config.yaml
n_layer: 16
d_model: 128
n_head: 2
n_kv_head: 2
head_dim: 64
d_mlp: 320
vocab_size: 2048
activation: "swiglu"
norm: "layernorm"
norm_place: "pre"
norm_eps: 1e-06
positions: "rope"
rope_base: 10000.0
rope_fraction: 1.0
qk_norm: true
attn_scale: 0.125
bias: "none"
tie_embeddings: true
parallel_block: false
init: "trunc"
init_std_qkv: 0.0573
init_std_o: 0.0101
init_std_up: 0.0573
init_std_down: 0.0101
optimizer: "soap_variant"
lr: 0.00347
beta1: 0.95
beta2: 0.99
weight_decay: 0.08
lr_head: 0.0074
grad_clip: 1.0
warmup_steps: 142
schedule: "wsd"
decay_fraction: 1.0
decay_shape: "linear"
final_lr_fraction: 0.0
batch_tokens: [16384, 32768, 65536]
seq_len: 512
doc_mask: true
z_loss: 0.0001
train_tokens: 184500000
steps: 5860
dataset: "wikipedia_en"
Each number is 500 + 25 x the weight over the matrix's rms, rounded and kept within 0 to 999. Layers, rows and columns count from 0. Numbers have three digits each.

# v: layer 9 attention value, 128x128, rms 0.166, rows 15-63, columns 0-127
# o: layer 9 attention output (transposed), 128x128, rms 0.145, rows 15-63, columns 0-127
# q: layer 9 attention query, 128x128, rms 0.168, rows 64-67, columns 0-127
# k: layer 9 attention key, 128x128, rms 0.148, rows 64-66, columns 0-127
v15:516500494523546544477460508465502491486510511543507511517474501546457507486483522489520506502524509482423485456465474486515497525488488483490539524490484513506543495526511492449502499502510474477498488474465490507508527529477466455509521464492541522501461477508513537542506492523462581509506504494474496464496469507497491490464505504509501518516501524490505496542447513478464511480470
o15:528455535456474485506495519524503460494527442504493509473474500445551481494484520517447457486509534520528517520460486500536552504452501458511489498480494499481528517550500454498517467523494498529556539529519536528521459505553499512514476465532489455525478554521491484488466490491507483533495515501559500526467521482505523518502471483472528498460519477511478509521487467476480471495503
v16:528510507474478489481501489498437527510528463526536520526491467500489471502492527493519496468525508460485511472501519511451526526507542512564483529460498495502482492535488538546513520510495504533515531490481496457465469525506475511539498495497512491531484484503510532480520586511510538470485485512485498461559472484480491481489482480465505518502519489510507506507474498530509475572511
o16:488507507528484529507498518457535477449536522474522488514482546492499462485490486497502525458467475488484499512523517534515510481488505498525487485478505531487528554536526506479511457541510509478479471506502474533497508511517500504473511520515495509523517455522513472520526463482536498474485507479501515558467488507483522540510488516499502442500515513497446551471494520502476479471478
v17:463473494489516537498479505549513523524517530521518501530503467462519454482534512504470472465453501472523457505506473460545492536491454486494522488494500530541499488537527469517443513464514498505495497540505519518455467504475497447476501502442535514490484518491481517487486508508513515492535480545516517496473515456469480486569517496535488489500448492505508521482465487498473514503508
o17:492500484488499496470490499536508459488483481523495518493473529452534518498507515480489494471547473547503483467492483530481477449492500506504546481471558485483525481476489494496501527535512466449498474538557500489535498500507513536459497554534512510510483447513515487486498521478516496552508504473432505523537525493465495501490484485498473539525524509552525483469504495484479518534493
v18:529508534470451454476441495507491477467511451539533471484518486498542537512505491509509531518495489534494480457475508541512467455483534486493497525487462494510502505523496484506473483498499497464510496525482516543482486535534496495518495471547492499467492494498518511488504505482457501523462497483511534471502487557521538521471496519460477472530540470477534524472472490513487498469505
o18:537474473528479479498510496485521517533517464523498561478449524531514515478509521537520568468518513497512472509469508448514523479485482494482506524491522559514491503516506514542499459464477479511516531507450473502521568487503494483497527437459471519506502480498507517559493464517534495498482488505506512485508478492504505496550513493486510471495486502480515490454457456511498497452506
v19:491485470485504489554532506519497480511526472508518477480503510482522530531495502446492532459514482499498500525477437520532468487463497480524468470516508483518468517492554483508460512467499528478516469509514487520495477537468534527510522539507519553489507500510523564494491470502528478469481531487515506571481526552482498542503511483488528510499470485507485483496518483535473481498478
o19:507525534487495460482527492513477504501501467465494496487520537518464476500509462503478487537480496513509478489547538515469523501502527449473491530489540479509494488519494498559507468509503484501501478494471504530508505537507475444508498483474503477452495501520540503477502517514485491524546491484464507452501500515515500535510530488475470508543491536494521497453480503452465523536553
v20:575480525496546461487531480489507506488481531507511558515491479508480514514466510462542492493489460501507525524505530516501457463486495511512512493493516509459521495508488503476499554493516493499478532538500525497529527459497510498507479477516520515451482494550442503493499522512469450496478499522522487489514536452455508518516520520517466482536516447541511482478458497512518508489502
o20:474473515524472485487493481480504464566517469509513500517534509509528558535492510512465481499518494444464493509500489497535488498540518484466490494499498477486514473482522509530469464490494449498469542496524546518530538477498498502475499497499462525509509480469498494523523472492529518495463554485484479464485515507462516510471508486508550521485510522488493499534539486480494507496528
v21:500529493516500512515478482494473473506514501472494513494477476515502485507499480455467511507475471544492519514510483482478493486531497492554490495480537520483521461529514490524508486502496514529508536536493509509529522534466500511509463491502552523482481527495508482486460465491430456471518507548507494508516510516516499526502512532523504493478497506501552521441480464466493493483499
o21:541480557482529488521557504457517488482500466488497487508506500512491511502500544502469490532465495523481465483504507463512511492487493459474502533508471500550490502508500488488483502506487457485477478481490503503500491489473501501499514527508481532505498463465490520547492541444514494512489543537496530494503495519507525487488497504475529538504525486513520500478526510501544483463486
v22:454506528476487463474525524504547496468514493495509465494512494485495503543516474497415504506492541490497479506523467513507528469519525494484480502494487484583452485506498484476477490556502461510508502506517516546495502534460511480495486485530505461490509459449463530515513465489516498476514517507528503511498502539499481467498510512502504510497506510501532501503501436528443461496512
o22:487503512541476497480537471485520499447477512522482509511541492467501503525500527497508477489502482488540490511468576492515458483518527511524534475513527540454492554500460467511485470476486482533470496524506510502527496552505490513513517508463503519525495478501520494479465487524426466535503456517514505500543510440527503501493551488503516479485493508496489499482502505475507481517466
v23:505546498493487501498478508455512491483536465488503523468523492519491493478540467521501547497541522506500499495466475546527501520515535474522483468511463510500478475495507510530465524515492536458513468475484519517476415473523500574508484520529555531461538514499482497474511509489476504500523521465483503543521482478516458499504463489506517478497516512438474507482501456512489455549509
o23:490501464501496485474562537489490516488523442484505505512487487474482502517466549502503475498538487504471547512546516473471475544461469544498445504514504538474504523490473541489505521502510512522511462525525474530499526513524541430518477461542497487534481496474488525508493449492516477499506430534520484490528449553489512546476503506468486479528459519538494499487524535485474477492507
v24:495537450495481468530479528503498522497530517502514471512478490507484495475526495497509515534519483499504480479509508504489503460523505519487504510482487448497501430466467506510468499520475532501491474491463527494445487502521532483446495505452490458510506475494484483483514507544502494522460498508498483467485482469526516498566476491491520450552520486508489434553488529480551511505543
o24:520457496528503495498472487505531450452460490491522529487470470591517496508546462527493533523512531495539523522521550533492509500481439495500510473511529510466518455496523514486492509466528483504473510502492514487464511477468505512470498529557470552502504530479533497466518500458524473480510477517486467534484518502469491513486470523538479499486475468474488573532508478530460487494486
v25:562529509514523499513501463528518510546489460541530465493490486495485466492505495532483505474508542485449503471520473486502486453499495466484487476446495508559465511541490503500444452541562497530500482535522521525446505526503486482473467491514474472477505525481487489485487484519548484460477526524492502472503506503467490536507482538520445489537478453512531512469501531538516494526496
o25:509526500546476505489499520512521508466456561432509501526535526479546498523497508473520529471504503533521486515525460497509470481523497500487521507517480486466472475467490489504482540459464445512507536461498529489534527532509492514508533481518524487485476496525545493551518498450492532499517501522519502479468494475461531486516490457478474487498526525500492477535530494476444490472506
v26:534529522495496496509536489477492482485516525487451495490456475500507488479502492451559490470479501524497536527494546472534506506510498486439496573492524547491523508521485535502531517524501514503480471534512493442505501519489488476501522524526472499526501520493511474522491492504533444517480516461497522458497474481499502481452551523488483493509542524529490468516465523494535466448518
o26:478522482478522509513491491457510530508518534490501521505530522516455528486518479489518501529517490510517497498444539491478506505464493520544479483486485508489545537534493516484461541544486512509538542492550534465493520527507509483506500508489460514452516531505534516518481482438516518474519496497478458458481492525505538504491457492516515504511516482423486473482510492456468474466508
v27:509553504505529472505526510509537516505507518468513524559480483502486483543490515406446526496493482510522469510540472537492514477521506494466519510495463472507498513518512502532499563499536481488528468487502527478522493520471498482508496494518483522477462513451462482489538489512516514559483499497506498492492536497492515501497530500514483493528499482475520468516507488442500483538504
o27:518474487500478485517505493480467502480476503513478501458451490483532514518528513508513485518478479493482507486463510402484539478487496518489480533530545504483526503477473463486469490495513538544502521459529468520491516490545462539555525496486492564510514542499526503495477501511503516530516488501449535547463515449514478519476511502492502519530516538505488514533553479482484456493488
v28:485532502510487518522440533481522482522509489517533516499489517518480495497552498490500537509563521490482504478517473533497474537501476536484472512469514487487509536494479467503509451500508511480491499512504514498485511509512536427485516546521512469482515459465481518528499521488519520497483532500520504517472498517485488555503501521535533471517475496502487490468494503507492509488504
o28:469492488506513483504520499456491480496501508489494496499522502509536513527464530543502473542455464506510524476511489448492511472455464490520545491490523518483464462502515508506503512490501482496563486512450513512463504519518500507492521487514468493502542527537509491463532478497517476478527532514517476489504511492475500494500513549476507487521502513514483501492467497539512487506500
v29:493466549528493478495465507498525518500515495533467510509502491467455490462503525481529435489492531470499495505516550499532464507527489483477524493504497491555527475472482501474503532479491521528473455495500508524572525515470493532506510458533511450449492482486472515521493504491511487500480542503480520503484558491483485484487528490507477494501478497538491476489502481525473484459497
o29:436483520487550503491504539490509554514528490513502491537504466495520474519483482508497519551504481498505478537468498501447462484475505493472502461503509544460507464511490492500490500495497516490487522485509526537501483499476507529500519484489491492494465499505485474523503465475486546529531496496470461511487500469506504540534467488459533503473534491503542500513520482500519520531523
v30:517497508515514544485498498507506525527505492509527488500515513473487509472490515471460527489466491510491500494495462530554465479446530542493541528478497489551430503420421456448526479515491466496507481468518523511520496503492504478496520475486481453479524464541491527498512496486515529504482510502498485468481512533530524497485505518467498499501499485536487484511515531479538502487512
o30:529518496520488488498490541525491499448487506503516531500459504525442484510499492525495509543501463443502533512483477533496468446501486478498478522493512495536501482546559484527512516497515541475457526481465489502524486523518454491465503517494490463524525536509506492451489468478502500500519478487547494464488490506500523472489551481512507529522528456549494524516542453478510511483485
v31:459538474504516532571500506536501484553470481519484446475500533504488474531500493474491479494504480544441501496508469528570485540496494507474466506480450482514469556516499540497505481469509482505537509486516492472433491490515496473491498516495538512506473442461525483493490525488520482500492487485495504478469479483495500488519488536506495476504468507540486504575522462484495505481489
o31:508492474492493506510499464466435451482505515483482507486510529525469523511522500527520460498583510503537488494540472526471495423482536456490494493453517539496509471451463482513500494506499465502510478468475482467519532486501473498486471493518566533556454518541531513453484523507502552510560510521508495517487506515573559533499471484507507546516534511493459487479488488516495469471503
v32:496517454504460463485494502499491506484532452495494482468474473520474508487502521519531533491484460554524530450462462484494516492533520451490520495434469481558472477511496491556529477506489524478495478499488507517490481540484486520520485504455453463510516516513515452552484474526481496497497473488541523533471459504511471518499482499506499473495467484486506511464457492496456496569480
o32:529522510527526505502542534527506510515469485506510496486482520472467488491492505512477532453494525480463464432474561511528512496519466527500468511480481546429504463544483503507549512515506504544504475530456466544502502495471478455506454525507524498465498528513548493500482492492509562461527492506458462516528531516459514462501514521525487535496498512473524503504511484491486497495447
v33:524490460484511514490482511501567496486503517458514481485519517528470538497454477511471453519532483472526492514436508497510519491516499495481522542515513475470482482501488504519524473501477491530498489446479478500478524522477494469510560532487484518455461484491474482492515492526473527531449515523544412488457507494524535487508527477462523495507505520511463472511478526499509538495505
o33:487458505505435514455453505544490508526470495509457473513485468505473484494537472502513542494483514510479502515516503474480518502495491487548492452541501535484487500494499466541477474491491526506494496531500513526468521536549527492501487521484488508509487507473492519510544493493498515485539483491500586460476508521514524473460492517534494509434506509496510530521496481501550500512506
v34:519526465488520473522519479492520539517488477522458508480499484535475498495506545504457506486499540520516503533520551449482499506518463496472556515458514487508497501527521561540492463474524486492502456463501468477475534472471497476480516534502480502500502510531452508497483535512525497484516505516453488472462481486498488438526484495501505483529513504543528518558535471487502520495506
o34:480517457507454469492495486522467516475523537505477451491492486553525519516494475468529460502510515497510498473490490503542498476487466492474478500486467533504493519443474480510489514532472517482463560548494509503501468534492493501497494502490508502492553498489520540515537490483527542559490436486504490511495534534495501550477458477484527495473533526490526490504493568535491510496485
v35:545498581539540502459484487493487505507482543475530482511508501486483509528457503485503498493476513488482501485522491519448510470505507507520505477497520522498494507463486488485525525511492502492505449523498490523556509494526459471471488500523511533517508497521560496517505459494474522516504481495537481511496516531527553484506502473463530533574495490517493518463500544505496470508492
o35:464528552470492539509560568515478478483475496493480532489516498511481483492494484492503509490528486499486520545513474491534476485477524529499515521491558506567496467485514475498504501475514524484516508467534477503513458492507486511469485453481479527502510522488488487542503492523508481492471494527499518454477536488489475521499549517499489499448472482500511492527520500462476521487472
v36:518507550492473497519486490514501498495533498473530494482492488460496492520526502487529494501502450467512536524495487495502468544460548451515498522524553574510491467517510438489489507522515503506519528491483472499539506469520496483518505495502474476511528538502498465504482447464496501510444513477496521539534531488463486498474544481535543495514475515488504501464459532505488509474499
o36:453495470518540493499488487540507517479478518509495519541514524504478486502514500510474491451493494494529479464475489518463517531472481526529506503491466481556526541518519509505489499499471506499508500472566524541494443497506500516488481456535503502511472489500548497501504498520474522444505545488553483456507484514486460475491541506440493523514496498502536510472535470478531465501489
v37:493494558481487492483482539527508497491470462528484509511527504497543496472504487542522490530478432562545476491512504544516474531505487495498479446518500511505458509535499546474518510446511503486490516512517447547513472509534563537500462532490507541508514499527503500493512524518468471510457513504505509529523548503493494476486500533527514490509501484524505501455512492493490481485510
o37:525464483519500504486529503522456476521526510514476503541481539507507529545495514546495531525518536441475425531513500466493462434489501533464543519434482488491530484487502482501524515566526495478492470488468506475475505486555524478499498523462502480484465495485535461514491468512498477500520503466483474470547454514542521517509520480527508503503434510501473521515476476535530540509493
v38:484507507561463549525479493516474519537482472470516485466466525534485512477507492537472547535507567522490479519472453478493469489516518521505529509458468484500517444523516516538483503470498484503509465517490489517510513510497524475469485476515472486516477539519486459512482463516479504489473503513472484543506500488479476477545466529455516521482467498499519478505513532530495522511519
o38:471505500476550481527523463468499429504461512485460518537514498493522493513482498484518556463536510474508498481519499489496503525485480495466483502524490508522516500500484501513542528473481524497555543503471503506504478523503455496497494536535559513456497506437477472525491497480536464552506524530505495519471522486507512450471490539455535481494479467494511544489491487496511502522489
v39:494425502483525504509521506498467498528511522486502494478530504491525484445486512490561446502479490463509503530510517518506451524500506498497522479503496483484527503494504495492574517491509508504489500552517441493531517499503517510468478503496448535490484503502470475491469497503522452503473542492503491513474508497443528529454541456503511536489535504515508475449519499521503496471505
o39:517553477500525484500505555517491475545455518462483479507495524481516513464432499516500531526489513502509496536479496520458527488487478489493472476492497485530505499488508546543494476507477513470465532492516527468451541490475502497497505513477501519498515473524511519472497481478465511505494486527525478525495481483486469487530520510469492517461485519499509518521465513441522533546540
v40:505509516510493456540502535458546530509494511481452523498555486495453563477531527460531490501505489492478498544512523510473527482468526505508526494494511488480519524460475504494561526472507522456460511477483442527517518517482542518487484493513503501477477506493520512480488502507495512482405496505494473490490487487490504462488527513460500465469509497545527500522526483472550509527509
o40:496496412510512524477492527507514452499506503525519488521473494481527472487469478525506533539473493475486518483521516527491477540508492462484512540500477503506513468543482466536477492509501493509485501488481493529491462498502477486472525488441450513466520500525489510516519532527539526474541482523502514487520531476510530529489519471504552497492504462511507509542506538457493492477493
v41:518475511529529531485470535499452528494508476520506516544528515531486488469517531515509498457523491501500475499474525444476504484485492517487468465509456471461536498511519577504511522476461508457486463500502480507490520513531515526457501459496512538539494500504514518497514551538495491520469497515478510493492506508473483471490495457505500499504521497484521485510483526495467478523512
o41:481517466508487490520496521479523484527507521475496543483423479542551503487477500472526530506545528503470499476495500462489524496470536483511536476467494474486545512517493505531547526534525486496519491477491492511494464554496504465472471511534489472475475510494468464497481502460489471505433530495482505484503506471519496591509520509501481487495494534499483502546491520499505496517510
v42:530479504478520516510524532491496486468523486532461482486508503498514526475503482489418499486504502508476469520472490489522509507520512486486516534484525544518458474500530514507497496476469526521472458456516510466531450463535502474491508530547490478492547482482532495496480506520468488475545506495510461494520526472511498503510510519511516530501490527509498498494468529515514481471554
o42:463471517461526513490501518489489524511492510483499520460495518528453475512527518506477475482450498501494508511537511506499486463465480530538502517497468531470481532545526481493529509560469498521522515467496511459502513515486500498533497512520484534535492444479486475514489506492504508539467489495488474456487511523491484477501494469519518469536484482513532554534508526463528477504508
v43:484488547527507530462494529515474536497465527538493476508531494485461496504473489508488503481482500478500511496519487472512554506551476495508537524500484504490447543479432543509565500469508497499511515477566519500545522529492484523498518504534455444465481487503482514507495492484481484533548480533479517461485513520484485475464504530487499538502498506542502501515489488519509480499497
o43:518500496450516496523548517531525495519548539519483512502488505481471486497455505521528473462461475477514438558502472508502478452502503489483513457472493556501499511524512501510518550480469500498503467469490496503531533549525483517487456484470468517487518499488455504544482500490486500455527448469511497520506506452515501435492509528507513473493542504509521501529499520526505520534500
v44:479477456466498497508485492506531475507525522510533526518449478493512529524488481487487524490515460512458505511476485494532487484467540483549464529463501474533510475544533496547464489556487534469500476495476515527463478515501470511515518517470529496484493524452546563440510479453507488524519503506483519517513501503500464452512524462476515487463486561469506493500473536488483505556476
o44:513485510531512482501471546462478538498487487468491514511514508467452503529508508508476504425465526559465529487515498508436498514464487517534492492538522520523529486505493495518458511481533468523502488514498488523539497524530539529458499498482475508507488506495515543501444549506531486474487487458495513530505476487497496551485488527534508539528479416498455458501490502493525459522491
v45:451487535480449443444511470549503494493515561482516477481505500462478532529509491479499484449457477477526464493518504493512524504502477500504530531508497498500514503454485485490499537506500483477500515496475506489503535504487478492545475484520527499524490537471477511517470482546493507555451512511511504512456501545522527486532513518491442510484513497481495484500486504513490494477527
o45:508511486444513515501497536480525472515502507522514530493545502504495489531499505487507510513518522522536525463456509517520478498524514525471456506464528481504507486526515470501510451482489538471467456511538495516530497517532509497483501497445478498539474470502534536522531479504484484501506500474458509508526537429506448486445468521491458520521509526471498517520485460514509496465527
v46:490531449510513496483487474494579499455510493513506470500456478508452484499522471529477523464526499516479480509500536510548499492528464456499477486503508493538490493527512471534436457485498515481480509483487505492485509495463501544478504522506490472499478513484490486486521450510476487522539496479499494513497542507517474489534507530559494462513483520493533517505472452467457526529488
o46:488480491512473537489504489515511508513482526488471466470525465459521556549516492493528479540490527512538497501489532498498541513489478502483523473476499480465508477496517483468510532499471488508480451510501503513532512516505517488500436435473515504524481467479482509530442526528530516469491490516513530494522495528479499495495468491496521514508523520526475522490528497493479501509485
v47:508476517530498500537483455499477479497515506458491528539532485512517490464499496523517481500477534536496510535473500491509465517499542497525509519516504530508501508485538504494492490471494439474496504502537484479525524506511545551501457499466513544504528505508455470547475523492501459534535482496452532518512505485525493480480479449470491555439535497498517548511538469519489530515523
o47:547489508521517458522540523456504537531485530501463512487500500483484499506449488463538525456507480486509488482496512494520524498513501466492493466512469496524505491502526533477535520541478545486484449468532520477515461444487500494498530511519508487497508506507478503438488478480494532542481519499536563523523486482466556533464480504498506496508464471506573495474497500445503499486514
v48:460499478518528502526464498519495510471502529488497473475497523483485518505519475514486533474532534520452450537475494476567511468504478470502478508486479467496523475531482490531445521479507514509536442452527480532514547535476525475495518513496520477458489509466487564485514491515485560506523460502491484492466538508528498506535473475502508495496527520477496466508524503491491513466465
o48:503469454477488521536507554505559511503448489487495497449512493524488526518526546448495507539520536493531479525471491463488511490478534454504504503563540538475419468526499494473474457514518498532523494502488511492526480472543489510486472484523459524472491518481521475493449544501493484491511482492509496503495496513508486524480523486478504522487532475546508519496461518523476485552508
v49:458521542499456488468504498456472466462491531494491500481492530460480539496543488510483488503499518501517490482561495482520533526518504461483472483524519526483490508435488463553468531513484506531474470494478502459462517533508510521470476499492488513510523499521518521538471509552437539500498454507546488474480491490492497492494495497484559501505510536556515521519509497483478468527478
o49:515481501513510523527502530507504478513561486515505522483547512508531458506516513493511489506505529463532538489490557491481467442532456497471535492518498452497486507513466497450533518513522468502500493462551485470495448503465493493482472502460476505488462471504480540519495427541530502488511494489490520490459509532521479487482547526543461520480494478500517556484496534511494513503500
v50:500502499539506504521532526497489465524431524480477498514503518461517433541485508509502519514531532505489486512473450480513515489520505473507494456499466514521461481490525467518477516502509530518474517501500520528479511524529538474498488491490533510468528504491488486511492457528501537492502501530519512498501459468508530499517472515477489521486482507514504526506564528507519506555473
o50:485465500494499530514499521520497511521533497500523486495509513519470488457509465500522473485509506484512535518513485494530513507503508493468532563561521446482512500489431498485496523481525464483501518457491518484532512499528481490492468546520554512515476474516548508468520492472486480476514499523512475531505515476470546463504509493484520471475461473511519518505487494506474460510505
v51:519490492497483491475536510475464507494486502494531504475520475463516496493497485491473501473450456506524480527534520531492470538519502517548512508507493501471435525487521509491482534510543515511489512487534486530505500515476506509515518484523499503498503530474492512456474522499493480491520481473486441500523516513442472491494525505513495503485503498509454494451475492500508494494440
o51:442492520477520498498516514523457489500509507513557490520484490478527559511504505491490488486502486471504508490506466536503529465499501506530491498507509495526515532500463527518490514514491488549471520525485485475478519493514475492489504503457467482478504443460516494481471520477505531461544500510498523499491453461505482499485525526513504462505502503497492539494495528524506547497541
v52:521496546513495498543494551486475438524524532520488450486522496520506498520536497487520520539486499525490512533517479496509503511489509483496502517483476529488497517421501471465493484499536483495483479502480484565528511494518499469507488489524504496500538523466488489495511478527562482538551483513482514507488513529501509490519484465462515509536491478473497496540484513525531479459508
o52:511481514483510494468508520479494519505495485476475544504509506528532500497492474520509510524509482510472478468480495561552489480487476513515503541513503522521470481482485523531499526500495505510523502498528549478474491508537484504510526481491490534514459521484551502438481512530487497510484499502505465475508485494486475489499490510510469494469535453529474512510480517512466485457507
v53:485515455445506518470495498482510523456528512520502462519466464507453479518468478522494508467520509515491425522506486518568506531525502468496502493488491501518489484468514483516470526474493494523532484496434497466484536494530519533484558581488503497480496492445517484526532527472503466482506527520529480471517518497502481478506511490524495490506461538477513503487461456507425483515479
o53:475522547540504503500467473464531442520451498522505510473500520498482548499533467488511447517505531517489502505509494459514518490475467569503491481522520526465509479563484483543510501518494460502495440500516468481555480501479509506490463466517507491513474530515523464510494466472508511511503477466496516513480479523514496513477510473482512477493508521557496515501487519494532544514507
v54:512457482478498506502476497485481452452460493467512516509442537498485490548521485518476523516480529494520478462540481479500537529512490505502541465567543520492538457491520469507512488495506504490544499501515493522482538546522493480541514518511520478472498512555494514518546491499476507509500461530501476522463462517530556512497541507506529481502494518507502485467518498527488468515466
o54:496491501480501512484507484491481480522559474530498482464518450485503479423515503456540523494522500512502525521481516489509490473473512501485483553499508466512448545511514481485511525484517441462479479517470521559516507481507495511543517472508513535476492525516497456506497491493517487494490511538491506475545457488487474506504504533520455559491516488507506535509477499478515513517503
v55:525544522511455501500462517471538496515547461528534477488462492519531506498491532489511484496496515492528505448506452514501495483471530519529494496489487480532490474488475451468485497528502481499466498477471498531488492498525507494499496481468516467476494536500495528488517473506504536501482576496509468492504486512505475496498533503506479476471482465485524501485464506513488460501496
o55:490506517517455520453485486490511463494490478528522511565511528487521486506466508498451526499493508488515508481499493504484505500451451480489482530541499489480500491508483487491511497472525520519535522485495532521503474536505529486459529523510502485503539508456509495486480465500471510494491507493480542508503473491492512478528519482517473513531496529527495507483537496519505509494479
v56:485497557480473473460502503497503514519463470487540503465494539486488551471514479489534462504491523513446527526503490465557419487471492513484494487505486491510470488489507533505507498524524490472490448502506463559546555487512489504471503471547506476507520470481474515502492492467533476492484556515470503481499553502508517480475503521486514511508535493519498450527532523495503500434498
o56:502493493516532471524500532495500551517511553498485489515514504496499496479496530517499500566563527498491481509504465528470480531564474453529486486468514545535493496492473461462509503504491511499483544507501519486517474575506512490480488506495471507486500531458526484516521473516481533512462491515505476446470481447544479514468479491486503512480476492512504505509452449489502523519494
v57:523481512486483476507515540490518515502486516504529504507526511519470555494488519521438504537500543485466546471512540518477481494563509486509480491498501479548497509511547506542520483528543524502478529533487502489468463502484486491526491558489468507514497467533467488499507497508491510487516491525487498476528473506476462497516508482473571496522498500491469530444534520524476487557532
o57:488513503532511503442553494510497502500477466528515491508524441480527459496519504510512501481502481475523522536515475490497541432548503525537503510475498549469516519450496503499493484500486515459524486520482480495503508541506499500490553508469459437512493484493530509500491506511542482492490488486559470520518522513446473500507461494524467494506461489517514490512505526500528440503521
v58:485538498460451514469529526461495494501501528486509499494480463490531468498512455565479515517481502476541450526505483490483483488520498521466525507460514494509518477488492482515526484462496512489533468491499468482458531523511449481468536515495517506504480491532524468491494498505498449530465510526535463507493471522528480489495527548531505454493519571490510461521454466482558486524479
o58:454506516522544494519486499528459522473485471493447522519497517487499569518517524495535499513516486469476552513515506459504505494473509495514469479519430500543527498514482511514498544495505517479469487509519512528497500519481486486484505503492470493520473538510529504546528524500514476476481484478445521519529499463494504458507495465484454484495506538493473524497466566488493540488440
v59:570487513494500466458468492485485505537518474466512494495481510466526494504490547468506475487492485557529529510530499525446474523511487478553492473501488490506462453548495548520514530532511524527486467535502484542539475456541521481492480475513484525500503498486503506539513469501514466475489524458515493481517508506503474511497467507508505494516494473535468531483493525535502483517502
o59:468514528506465506482556555507501525516469541509516506513492505486511528445511486532490504540498507516501499474518522531478463490429503527498440492494506496481463509450488483484491467502549505500497584474499441522494502527475512502464487512552479505473538468483512488514497475517505543518495532517482515496517509478476531510469496498538496485485505479492461505481509478500494524512528
v60:542455546533494445508525538521546489516488480516536471510463552504491510459508540467485498521503489518482479507512480475509453490509492471490494468404503483506490495508498522543509504494544513468447464542493488445481456482506486497472478523486474494517480507533525497511505447542522479487481457513506529469502537544490466500493515488519492536526468512518505494481481550523495499514498
o60:496543471473540484500505566504463519523501498491517496497520478499506455516577470521522501449476568471484470502487489517525498485462479471550542527507499496464521470493513522496480503499449492502511539453524500530520512505468514485503530485476493460513518488503497488519495516497503491537514524508462506515469513522484535488514487511480464491521491495512435498504497495475488515530480
v61:516462521472468535507528540512531522519525448523531507495483468494494470468481522505513507500468531470487517493518561453483480469532493507509489479458524525498535479529555491518515521504491509512483503542502484517527535446513514513478496484553510516538506520510514498531501544481498510510533543512524532499498516524491475501505559489530497505520512463490531503478458481478475502513504
o61:488508481508504483502550500483506516495487517488519459459543504471472503488536467475497516523540474520540472476491483529514511529496506456514514469485508513519521492482478502518510501488511477517495480496500505466481498517512524502496509465490486499468514520492499482509513460453508512525388516482484506507513494517496499493539534506465514465509490535516516536510534497525567526491478
v62:508519517506496485518522493527481491495497498485486486502460491512517544519534510495500509503479541489478490487505480487488536513517470518503509440489504486478503509528497491524525486470497498474538484521514471493512514520504507477513483521479476518491467519522509469465516488554453528508456494489487476551466518518515521511545507505499541514518518530474476439523506498477533498473491
o62:496499497435491529507507496490470497517463492475467448460491530506534457513490525502479514506498490492519469508509514498482496493507530476494489563483491499490522506511495472496536531506489510545470490475506486509464511440495511487482496517504505511493508549503514532581520526508521484475486517512540479494477526494499491523472478521498451501487510514500488519463495509492487535545492
v63:486557511551496500475481474445518504525530459537502515435485529482499464485549487518489501499493535517514479474501502534500482502460527542492510487489474548535474506471479508498485472485492553467470518461533545479504495479526531483500504490525492433518495498523476493533489467510496489503515499451491503548488526527487511536508485533520477502503474489480497518492518511484556499495519
o63:479494491484491481532503481520478512487501496458538514531496501518484516529492542477507547531502459474486513483529503490510498480483503445495494513476519453454518515509510491450495539442477532503533513527499485532513492507471470507524514466498495529545514479511479517496459484500503525490492519520519473503545504506522491464479485511523511472516483496518560497521501469522434529494501
q64:516502472549504499496467512521517462524490530485485508494476492528479497508545473477461496490514493517491473515492463507492497482516514506482505497476501519476527498491525515485475508485526514521473475512483498490565514556507494520490502507479502483464491481507512492475498459497497516500507457496528469491474503523506509488523508508487505465486480514492460476528517531479490514519526
k64:476493498523487500495497502535477498496486515521516489494497497507468494489499502461498507503542493530507522487554534500504488493507505546488537504475520509480494498520509501502504495486514502510492499513532514515493472479492514473480500507477500497513501509501526478536485527528515517502513487496498472497506519532519488468466507511534499500482491482516488519503505487531507483529506
q65:504489516474499495540523494480507506492519478494528490506511482478495511476472514489525470507509516486511509486507548480495497500506493505488502498486489476506457512499496506489508501501498502511536498474489499500438478468495504457519499484525491521534511511522500510494519535524505494503506481505481504497509490477487507501481500519509505528508511470500526536475493473530502488477492
k65:481476544489468488486522447449515532499483464498478474497531533476542461495490493544479502499472498525505491511426518506498497487518473477573484510513467476509521512477489492547460485553471515485500530511480504512495472506502509454511480481546546501494504487522476536460526492478500490481488519535495514512507473450490514475541479488470480525450480491488519441496498537475503494478464
q66:511481510518486509503464493523484502497488491516476507509508521521516527502506486510503511511527502494490471513484472533503497511506491498519491509467507539507504519503498498495525488481487519466527510528496524497528525507499486512517519494511484493512474467519519533478489458489505494507509476503489496535492545509511487514532496464505491498515469522490454482480502511481514483499506
k66:487520457480490520500477503493497491479512535518494505527481485513453474518512507481509473482510486512512492502523484491486516490483524528479482473519458467493484485540529486483496515497539487544483479458505492497511481491493497528497501475504481467485476525477489469521499484525545481511507497513493505507443506526498501513504507512500464444507509481452479504502524515537486474515521
q67:470517515534514489504530519488494490478532504528514488477481480492507475467495498509530505464495507478489496485519517483491482487488478507451492492525498499536460522481482474471526522489474473540466478516515503487502489506495462471499472497480525500508531530506528475516529546541526500487486513526496524511501519489486504494455476522515514517455508500511497508482517537535507530500456